Weights of a small transformer language model: width 64, 1 head of 64.
Each number is 200 + 40 x the weight over its row's rms, rounded and kept within 0 to 999. Layers, rows and columns count from 0. The size before them is the row's rms in percent of the matrix's.

# layer 5 MLP down (transposed), 512x64, rms 0.273, rows 437-511, columns 32-63
087,199,116,215,200,192,202,172,213,195,180,171,197,118,232,182,232,164,273,224,167,282,197,219,244,136,155,186,184,161,178,198,151
102,235,223,219,206,156,210,154,174,246,243,193,202,169,204,262,288,259,249,241,210,185,218,245,240,226,169,201,255,227,175,222,211
108,223,220,188,272,281,209,207,203,243,238,217,276,213,197,178,163,244,173,253,173,194,176,242,259,222,223,246,155,201,218,228,242
083,231,165,234,224,160,265,142,216,181,218,183,190,213,288,92,237,215,178,205,153,215,165,221,218,208,187,203,200,217,222,180,224
095,238,250,157,269,217,187,280,206,169,152,204,189,217,250,270,204,182,165,175,187,253,214,235,164,237,164,155,212,270,253,248,140
097,210,291,147,186,202,231,242,221,278,246,215,239,200,182,238,129,216,175,262,200,249,175,171,133,226,129,121,203,221,211,189,254
083,235,155,212,192,226,225,125,210,206,206,279,134,120,236,247,183,230,162,160,198,261,244,212,216,240,141,229,195,184,219,283,164
111,167,237,200,212,174,224,121,205,211,186,236,215,133,216,166,235,254,136,163,145,147,139,187,218,233,283,195,214,145,247,203,247
112,196,188,200,204,223,145,201,220,233,251,189,219,248,182,174,237,258,250,279,218,165,179,189,211,208,190,198,183,240,234,151,188
096,184,247,193,198,225,103,212,185,241,210,219,229,154,210,132,204,165,274,163,197,244,244,195,253,121,241,154,205,177,232,183,146
099,201,167,210,237,222,252,272,212,230,239,170,211,209,221,191,226,210,241,172,204,237,320,185,104,195,240,225,242,238,210,232,240
114,212,156,217,194,208,247,224,189,175,207,188,202,227,211,132,279,188,218,230,234,174,187,186,256,258,214,171,212,187,163,168,242
074,218,158,243,175,260,228,250,209,215,245,249,259,210,207,167,107,180,190,226,215,134,240,214,186,178,182,205,212,177,282,238,209
105,269,216,223,192,192,200,287,157,166,262,216,136,181,232,205,244,227,201,211,239,213,190,174,197,208,148,174,113,245,198,197,200
111,208,205,244,216,234,222,209,180,194,171,281,242,238,167,189,185,161,229,199,224,205,193,230,348,155,189,160,239,286,209,124,181
088,234,216,148,179,159,221,213,159,288,222,186,232,212,237,180,186,199,250,152,178,123,178,195,176,151,182,236,233,198,151,161,163
097,180,173,218,275,196,131,236,232,147,159,123,205,210,168,243,168,246,174,161,166,210,206,259,233,183,192,187,234,207,168,236,249
109,184,202,160,203,237,276,226,158,188,157,182,138,112,211,239,213,190,238,148,167,225,124,169,196,167,273,217,158,209,229,183,230
096,144,107,241,235,171,239,153,128,118,147,191,244,205,199,222,110,198,220,117,204,223,179,195,188,150,182,254,219,100,223,258,187
097,183,243,202,166,170,210,192,141,152,180,267,163,237,183,234,195,213,116,202,223,218,176,91,238,280,220,230,174,163,164,228,158
080,218,251,270,180,209,255,220,199,225,172,220,192,135,237,173,226,227,228,181,234,126,206,197,145,203,161,246,85,145,192,126,253
107,315,176,162,183,133,233,162,227,211,222,201,135,159,169,222,177,196,272,166,204,209,227,203,157,146,150,186,117,215,236,230,207
086,187,245,250,214,220,272,107,135,183,208,187,200,198,237,203,202,176,196,153,268,182,235,141,161,244,153,169,191,168,193,210,221
106,177,249,143,196,274,155,181,241,264,229,170,240,167,251,264,267,141,195,205,218,199,221,177,169,234,242,175,102,153,199,138,183
109,178,198,182,165,207,168,142,235,283,170,212,259,234,156,195,199,159,233,110,220,298,222,134,217,173,197,245,227,211,195,202,247
085,131,181,247,250,226,169,243,199,152,166,243,183,238,213,205,167,225,205,236,145,193,227,185,217,230,156,185,218,197,103,165,262
112,100,175,184,284,170,190,209,200,204,174,205,150,264,243,158,181,137,236,245,248,212,255,244,206,190,212,161,211,176,208,131,230
081,203,336,213,264,266,204,258,242,175,224,198,178,157,232,157,203,235,202,218,236,148,244,145,169,215,202,215,242,196,167,181,204
086,199,246,181,223,196,158,192,244,257,221,237,212,162,220,194,239,150,285,181,181,265,234,223,274,125,168,220,197,222,208,193,222
111,143,187,240,214,150,217,201,237,185,143,196,178,155,154,149,235,272,184,174,239,157,190,175,200,179,240,292,250,189,190,210,129
093,215,223,273,172,126,221,189,179,209,207,249,170,196,154,191,205,254,147,155,174,273,153,182,169,218,250,148,163,224,176,232,144
092,195,158,186,238,195,213,207,149,221,160,143,159,248,208,205,156,210,199,243,199,186,234,262,201,122,114,179,210,164,128,243,190
092,225,258,136,219,228,243,241,215,157,187,291,217,200,182,168,217,217,169,174,239,222,218,147,211,190,262,139,189,169,191,217,196
113,181,248,134,121,304,203,268,230,247,183,268,212,136,207,186,212,211,183,181,202,273,188,199,217,195,173,241,155,215,97,267,197
084,225,255,186,248,185,126,161,289,180,178,252,196,148,189,138,133,190,212,173,173,137,220,191,178,163,192,197,222,130,157,135,222
107,205,165,243,215,206,222,199,246,197,153,165,245,153,187,194,232,214,192,182,172,161,161,263,278,237,194,239,180,106,166,192,281
105,156,243,151,123,203,228,163,191,205,122,140,175,222,190,257,235,222,188,223,195,217,251,178,164,239,208,194,223,166,249,180,243
096,199,213,230,225,190,257,205,141,244,193,191,270,268,222,185,142,241,211,248,172,123,253,242,126,223,250,162,224,190,265,152,161
098,226,229,156,220,192,251,233,242,161,224,175,203,196,228,274,204,214,114,174,204,181,178,148,148,239,237,271,187,107,222,179,198
090,189,221,173,210,222,164,244,176,247,241,133,214,139,230,154,179,175,184,240,165,218,207,269,138,205,176,258,212,173,271,165,167
068,238,214,266,164,124,149,172,198,155,243,196,232,231,200,214,139,252,292,230,236,216,172,186,164,171,240,262,203,186,130,235,253
107,170,184,184,248,206,186,184,214,230,195,259,191,182,203,137,231,185,150,211,196,172,147,247,145,258,231,252,170,222,211,216,188
076,162,251,202,242,192,228,281,196,219,198,209,151,111,191,203,221,201,141,216,220,142,139,162,179,211,232,217,106,222,179,214,218
095,226,139,168,189,213,202,185,238,171,232,161,228,207,81,228,164,147,214,140,201,202,221,223,188,210,108,193,262,231,222,228,202
106,166,210,196,240,246,203,218,223,307,166,162,198,208,195,207,225,243,209,185,163,238,148,215,280,260,230,225,216,171,190,162,198
107,185,171,173,189,192,155,209,192,69,270,174,207,215,260,174,184,191,132,202,233,173,255,233,214,150,148,197,232,266,232,180,202
128,158,143,226,167,255,188,158,145,115,171,93,190,208,174,215,196,195,183,189,226,182,178,227,200,139,177,172,187,196,226,220,216
093,102,207,207,156,160,227,120,280,178,218,180,170,217,204,188,145,261,233,133,226,164,245,216,185,182,146,197,162,234,210,166,248
089,138,207,237,228,170,161,197,231,163,192,195,187,184,259,176,155,236,237,153,222,175,191,275,219,151,191,215,166,127,191,198,152
083,230,231,214,220,217,263,218,137,161,264,248,273,237,199,140,215,178,211,224,235,196,215,115,211,143,188,163,185,174,200,202,179
080,281,217,203,219,221,204,186,162,155,174,82,183,197,141,208,178,225,178,145,200,156,143,215,172,200,167,262,152,143,195,206,209
094,242,220,135,200,204,162,252,258,202,275,144,275,169,202,254,241,255,246,236,222,233,216,198,163,230,247,236,171,200,217,218,240
090,164,222,172,167,231,198,215,220,241,250,236,160,277,161,153,241,210,243,229,299,198,242,203,96,179,125,198,256,184,225,203,222
108,229,211,227,217,163,175,163,210,240,219,181,210,213,206,148,164,240,253,228,161,217,221,302,268,171,131,176,212,188,194,273,160
118,199,97,240,210,242,196,223,179,177,224,239,251,305,189,184,140,155,184,234,184,249,231,226,172,99,118,191,187,210,231,209,98
113,190,179,210,226,208,224,239,143,201,262,153,192,232,277,192,167,170,176,145,294,161,249,143,225,241,252,192,227,196,213,150,280
093,188,227,244,251,119,276,206,201,181,132,152,181,197,153,173,177,163,207,176,256,222,149,199,199,271,279,249,201,186,149,94,192
096,160,206,206,248,223,255,157,154,139,169,166,166,172,191,258,178,182,165,257,223,166,284,182,188,199,195,256,205,284,153,215,300
142,206,130,145,212,180,259,212,156,107,179,173,187,239,195,209,188,198,177,203,190,179,235,213,275,144,182,165,250,197,213,251,278
116,197,177,175,157,161,261,205,130,161,215,290,183,182,205,147,208,194,187,246,239,145,207,144,176,186,233,174,196,129,165,162,181
113,172,144,299,189,200,220,158,251,214,168,230,138,193,250,223,159,189,272,147,213,226,227,188,175,278,192,281,222,224,156,134,173
110,221,212,135,292,216,208,275,213,143,172,193,211,153,195,112,185,109,181,174,196,198,203,219,159,200,187,319,190,203,174,228,182
076,196,274,196,174,183,166,287,278,195,185,239,163,157,200,136,148,208,208,160,203,143,199,230,161,295,161,200,199,192,137,218,221
083,209,232,135,115,120,171,241,120,118,195,163,201,257,206,209,130,214,194,235,205,156,230,175,216,229,160,172,153,175,195,216,219
115,200,218,141,156,290,228,185,187,217,197,186,218,169,192,246,196,138,177,129,180,163,139,259,209,159,153,191,217,270,188,222,222
099,209,186,195,206,199,186,144,219,157,206,160,226,259,145,183,214,220,231,224,208,194,266,169,292,167,137,227,151,143,200,215,200
099,218,172,188,264,209,198,212,219,234,261,264,256,228,142,233,182,149,101,207,209,220,179,208,253,202,246,153,166,261,209,302,219
082,175,263,131,139,233,156,224,228,224,185,234,229,209,151,189,148,231,259,185,176,209,186,148,174,232,255,137,206,238,176,205,197
133,144,206,172,168,170,217,252,200,196,243,193,234,216,221,145,141,253,224,184,147,226,207,181,173,160,186,233,136,225,210,139,226
086,193,160,183,168,146,209,185,274,159,147,235,187,149,206,242,168,249,264,146,172,224,236,156,296,174,204,197,215,215,182,251,156
094,235,191,262,240,279,221,238,179,167,170,255,267,199,199,259,241,129,211,255,284,293,218,235,225,257,146,246,236,231,223,168,234
083,186,202,174,160,226,269,246,239,224,204,252,184,105,162,180,220,160,213,229,138,191,174,179,224,135,205,213,203,252,134,230,94
110,130,113,97,224,213,237,201,183,215,207,182,141,223,180,284,238,169,216,194,240,197,220,156,165,214,214,247,265,169,278,231,152
107,223,211,201,304,165,161,188,260,173,235,179,255,236,231,163,179,202,209,171,205,179,257,133,138,193,106,215,199,221,178,241,147
092,138,211,220,258,161,126,169,243,184,136,192,202,207,203,182,175,187,267,180,219,222,230,242,323,206,164,199,298,209,240,194,190
# layer 5 MLP up, 512x64, rms 0.276, rows 438-511, columns 32-63
089,203,142,139,172,209,216,158,273,162,212,177,240,229,212,187,254,194,153,189,185,170,243,154,212,289,216,171,242,153,273,203,188
113,166,178,179,154,236,259,174,163,195,177,158,223,206,245,189,178,217,155,199,185,160,238,97,173,195,277,195,270,168,190,209,223
084,206,160,193,223,226,191,198,281,200,274,180,169,171,183,216,225,211,236,169,149,158,204,217,195,188,219,196,203,161,193,169,188
098,211,262,231,217,232,180,200,259,173,279,185,140,181,195,201,189,176,293,220,209,136,140,152,215,238,203,166,227,161,249,165,219
090,199,145,230,188,157,172,187,198,194,278,208,216,174,199,132,171,111,212,131,120,196,280,155,170,207,255,251,225,265,180,233,142
081,278,204,208,192,205,153,206,178,220,243,139,245,242,158,288,175,228,243,240,189,139,205,171,189,199,235,133,130,228,239,148,241
094,230,264,246,213,164,194,147,128,211,197,138,165,195,216,206,206,211,182,179,196,168,129,213,189,203,178,201,197,253,190,212,200
113,175,224,243,157,184,298,185,204,230,247,230,197,108,200,189,137,199,188,194,266,202,162,159,144,135,273,259,252,178,180,224,221
093,289,236,234,224,134,218,195,216,201,245,170,146,222,199,220,172,233,145,152,237,166,183,219,198,185,174,237,235,175,168,222,246
101,194,192,198,191,201,137,197,225,246,200,270,173,188,230,176,182,201,133,290,142,173,223,266,225,257,225,153,157,183,272,163,199
117,225,171,273,172,161,209,213,227,197,229,266,241,137,255,134,182,261,161,177,217,175,172,134,167,223,218,183,259,189,158,191,186
086,244,159,183,226,176,104,153,277,208,206,216,116,149,204,227,157,219,260,249,158,222,176,266,249,243,207,252,210,272,228,208,255
107,211,288,223,287,195,208,126,211,198,248,155,266,177,202,222,278,153,208,155,192,179,167,126,174,159,170,182,278,210,206,193,209
103,243,177,183,222,291,201,266,155,206,221,204,151,155,199,135,180,188,189,184,256,182,245,163,178,107,227,151,228,225,138,232,283
092,152,166,143,213,174,289,166,174,206,260,178,223,203,210,174,200,197,207,249,212,134,188,146,233,160,212,158,178,235,259,246,153
121,225,184,253,227,174,222,196,192,188,218,259,200,183,164,234,216,193,227,150,114,252,231,177,310,169,200,169,161,204,158,281,198
116,261,189,170,241,235,204,120,213,240,152,277,230,260,181,199,207,206,152,157,226,87,137,228,265,296,165,192,218,225,218,183,196
104,215,136,205,201,226,203,226,227,267,171,260,245,293,151,202,232,206,194,238,159,188,310,192,179,153,156,154,189,220,212,180,241
099,142,247,210,215,231,203,229,152,165,180,226,197,198,198,227,248,164,137,200,174,139,234,184,223,203,168,122,221,334,262,157,222
074,219,141,218,180,185,244,238,186,175,232,183,236,220,230,239,174,274,263,168,166,149,118,255,206,187,170,203,215,232,174,133,152
100,221,106,215,116,177,231,187,140,241,256,267,255,201,149,207,186,197,128,204,224,148,218,259,237,212,199,213,208,264,196,213,183
090,183,223,213,127,238,221,273,195,230,206,267,213,172,171,161,158,278,211,205,197,233,270,193,262,241,249,212,143,236,189,185,183
101,221,235,191,206,218,238,178,129,280,153,151,231,206,158,191,239,212,260,161,231,177,156,218,205,244,200,200,253,259,189,235,191
095,170,213,133,230,170,214,223,167,179,253,154,230,227,212,192,223,131,221,203,243,197,113,198,194,279,258,240,234,246,236,193,201
083,202,208,200,199,291,187,161,232,194,211,150,194,144,208,196,238,302,136,222,169,195,199,234,191,170,262,156,229,239,161,235,191
117,191,96,172,191,196,254,206,149,133,157,275,243,181,198,115,217,163,224,226,189,178,263,183,199,250,224,175,173,181,261,239,218
088,132,192,200,165,255,158,166,254,183,219,235,173,179,190,238,213,169,127,229,152,199,194,228,236,203,237,307,199,252,257,129,204
090,191,215,159,201,212,244,242,195,184,189,179,193,178,184,187,154,237,172,146,181,234,176,245,163,264,196,169,236,187,192,183,227
111,187,155,154,206,241,199,282,182,178,244,170,226,121,146,147,190,134,160,221,234,270,213,190,137,171,256,234,238,228,181,213,171
091,292,125,168,206,239,179,247,183,229,168,197,214,205,226,255,191,261,265,111,233,232,257,255,189,202,188,189,155,270,220,316,180
097,217,231,197,179,210,214,145,145,153,242,241,125,187,237,173,249,178,197,143,277,183,168,168,220,214,176,186,200,154,215,202,218
095,216,217,267,108,275,214,188,168,131,188,219,166,207,196,242,251,180,154,233,202,310,220,179,206,258,223,153,162,194,158,191,218
114,238,250,192,140,213,178,205,216,237,223,214,192,200,305,174,180,220,168,181,203,192,187,115,228,200,152,221,179,115,231,218,147
076,199,167,158,258,243,139,191,158,148,215,202,208,304,187,200,176,218,152,144,170,164,167,183,213,215,250,231,278,220,156,238,170
114,244,229,233,258,300,123,274,229,252,232,167,166,209,227,208,204,166,168,175,194,203,209,227,169,214,185,183,169,208,240,282,187
086,275,153,200,184,186,150,259,192,152,223,237,186,235,238,185,88,207,261,184,161,232,184,273,206,184,245,201,163,226,117,199,193
101,161,132,198,160,203,206,237,195,151,172,213,298,203,226,229,233,238,155,209,228,110,184,213,220,216,159,206,114,252,218,269,182
105,206,245,158,194,225,201,256,176,168,238,206,211,260,241,193,280,233,171,168,134,152,199,182,288,236,234,245,255,170,219,129,183
087,204,286,136,247,235,220,185,267,123,179,210,210,189,165,222,161,204,174,102,213,223,197,218,198,193,169,230,202,174,246,172,200
076,211,202,181,135,224,147,218,137,232,205,112,120,153,194,239,273,190,247,221,112,146,226,213,151,166,215,183,161,183,218,254,233
110,226,208,217,179,240,154,216,173,195,226,188,187,198,227,246,235,245,195,199,252,192,231,186,211,229,222,182,180,261,168,214,177
074,126,190,163,261,202,224,188,181,172,173,229,199,160,194,168,299,234,169,258,210,251,127,209,264,122,165,203,106,182,192,222,209
100,168,174,232,164,254,239,168,108,256,150,214,210,120,208,154,211,202,211,235,220,115,160,240,224,186,281,230,216,260,199,210,179
107,212,260,211,187,200,211,136,253,170,190,209,182,274,254,207,155,236,230,201,182,89,191,178,172,217,144,224,182,219,211,195,165
100,230,162,209,166,251,226,165,197,285,168,218,180,189,176,209,197,205,237,188,214,148,166,196,227,159,194,196,218,119,219,142,244
113,238,236,210,189,166,237,172,193,281,243,238,229,186,240,240,205,279,165,201,187,144,125,163,238,149,213,173,181,224,143,159,182
092,205,139,252,266,208,234,281,148,202,241,196,224,163,171,186,219,126,192,240,137,224,120,204,227,210,209,160,181,152,141,205,249
092,259,270,248,217,120,207,244,171,150,186,228,236,275,129,224,251,244,244,187,170,199,186,170,194,175,209,139,240,203,254,201,167
086,180,197,189,141,210,227,121,248,206,173,151,144,300,242,153,224,179,227,279,143,222,209,156,197,190,164,203,174,256,166,152,199
082,137,199,201,159,158,199,202,246,280,225,180,98,229,226,213,212,197,166,209,223,270,242,252,142,226,244,204,249,139,138,114,198
105,208,147,253,146,150,292,197,164,184,218,230,279,271,169,192,134,240,249,182,133,254,240,210,268,237,181,177,175,199,222,208,183
102,240,157,209,195,237,192,160,208,281,199,223,122,177,178,188,245,200,295,191,198,234,182,275,196,230,196,214,267,248,183,180,236
100,185,202,239,198,179,245,182,167,208,128,279,188,242,196,263,191,205,251,150,271,197,248,171,172,183,217,131,163,229,288,154,224
107,176,136,184,221,183,291,196,230,147,204,216,262,150,248,204,132,249,178,205,107,146,151,228,186,180,218,286,193,177,204,173,245
106,210,180,295,109,165,171,232,193,180,198,234,196,178,237,202,201,224,183,187,165,112,199,207,139,167,201,230,190,144,161,206,256
098,188,144,256,164,177,216,240,258,190,190,218,177,163,221,198,196,142,232,212,201,198,193,187,143,195,198,220,225,248,187,192,258
093,176,160,158,221,182,245,233,209,140,197,253,178,133,206,109,269,183,182,164,239,197,255,172,130,216,181,143,217,179,208,268,158
131,250,201,193,251,253,228,209,133,241,233,249,156,258,201,202,226,172,278,138,186,170,174,165,231,207,216,146,181,171,161,213,214
105,251,248,158,276,151,231,181,281,169,275,204,200,212,274,180,149,180,118,182,165,190,174,135,190,152,263,267,203,232,135,220,245
108,276,280,232,204,245,232,182,229,186,253,239,218,224,286,226,225,172,197,182,141,185,204,149,196,161,216,234,255,172,96,202,159
109,194,117,205,165,253,200,226,181,171,205,208,181,236,233,261,180,219,175,201,137,275,227,244,191,202,190,152,110,230,244,190,158
078,221,223,201,154,175,208,260,158,140,153,185,213,183,177,177,181,194,188,181,201,282,180,162,224,240,176,157,145,202,267,159,157
090,135,177,243,175,184,200,173,208,289,325,192,212,159,232,188,188,199,181,177,188,188,149,195,120,143,194,149,137,185,229,168,195
100,201,181,276,170,78,190,259,148,221,214,199,149,224,185,180,243,273,255,213,218,190,236,162,195,185,259,219,196,161,202,175,181
098,244,150,193,303,171,280,184,220,192,197,228,242,147,175,190,157,195,126,198,254,125,207,203,226,237,220,226,202,217,195,225,209
094,160,182,249,172,208,206,246,258,202,189,195,220,186,167,224,297,197,218,194,201,252,211,228,224,215,194,167,178,185,146,206,243
081,255,189,257,228,197,131,249,212,268,274,162,255,235,196,218,138,157,281,162,222,255,192,239,172,164,265,226,233,238,204,218,187
116,225,218,218,250,126,157,219,230,262,227,289,137,258,282,153,160,133,177,169,140,177,175,250,163,190,123,233,198,189,236,242,223
094,239,236,189,220,190,245,242,154,296,212,205,241,270,170,200,256,193,166,185,172,176,116,131,170,253,139,240,182,200,235,186,202
089,257,186,140,210,155,207,164,249,247,183,235,171,171,258,148,158,160,168,165,171,202,208,167,233,220,202,121,190,192,236,238,227
081,189,231,207,197,221,142,267,252,214,194,184,104,155,197,237,272,241,267,199,209,153,177,231,288,191,172,256,174,270,232,174,160
112,217,214,264,208,144,217,231,169,206,249,163,202,240,120,172,212,267,184,248,173,144,222,155,128,213,142,232,178,242,194,178,198
105,204,217,185,134,253,253,197,138,159,183,195,156,158,207,189,232,192,226,179,189,165,178,233,243,175,293,157,192,207,251,194,269
097,187,216,207,203,139,113,164,281,211,205,235,182,218,214,228,166,215,239,231,146,211,192,211,164,208,121,238,235,189,155,158,239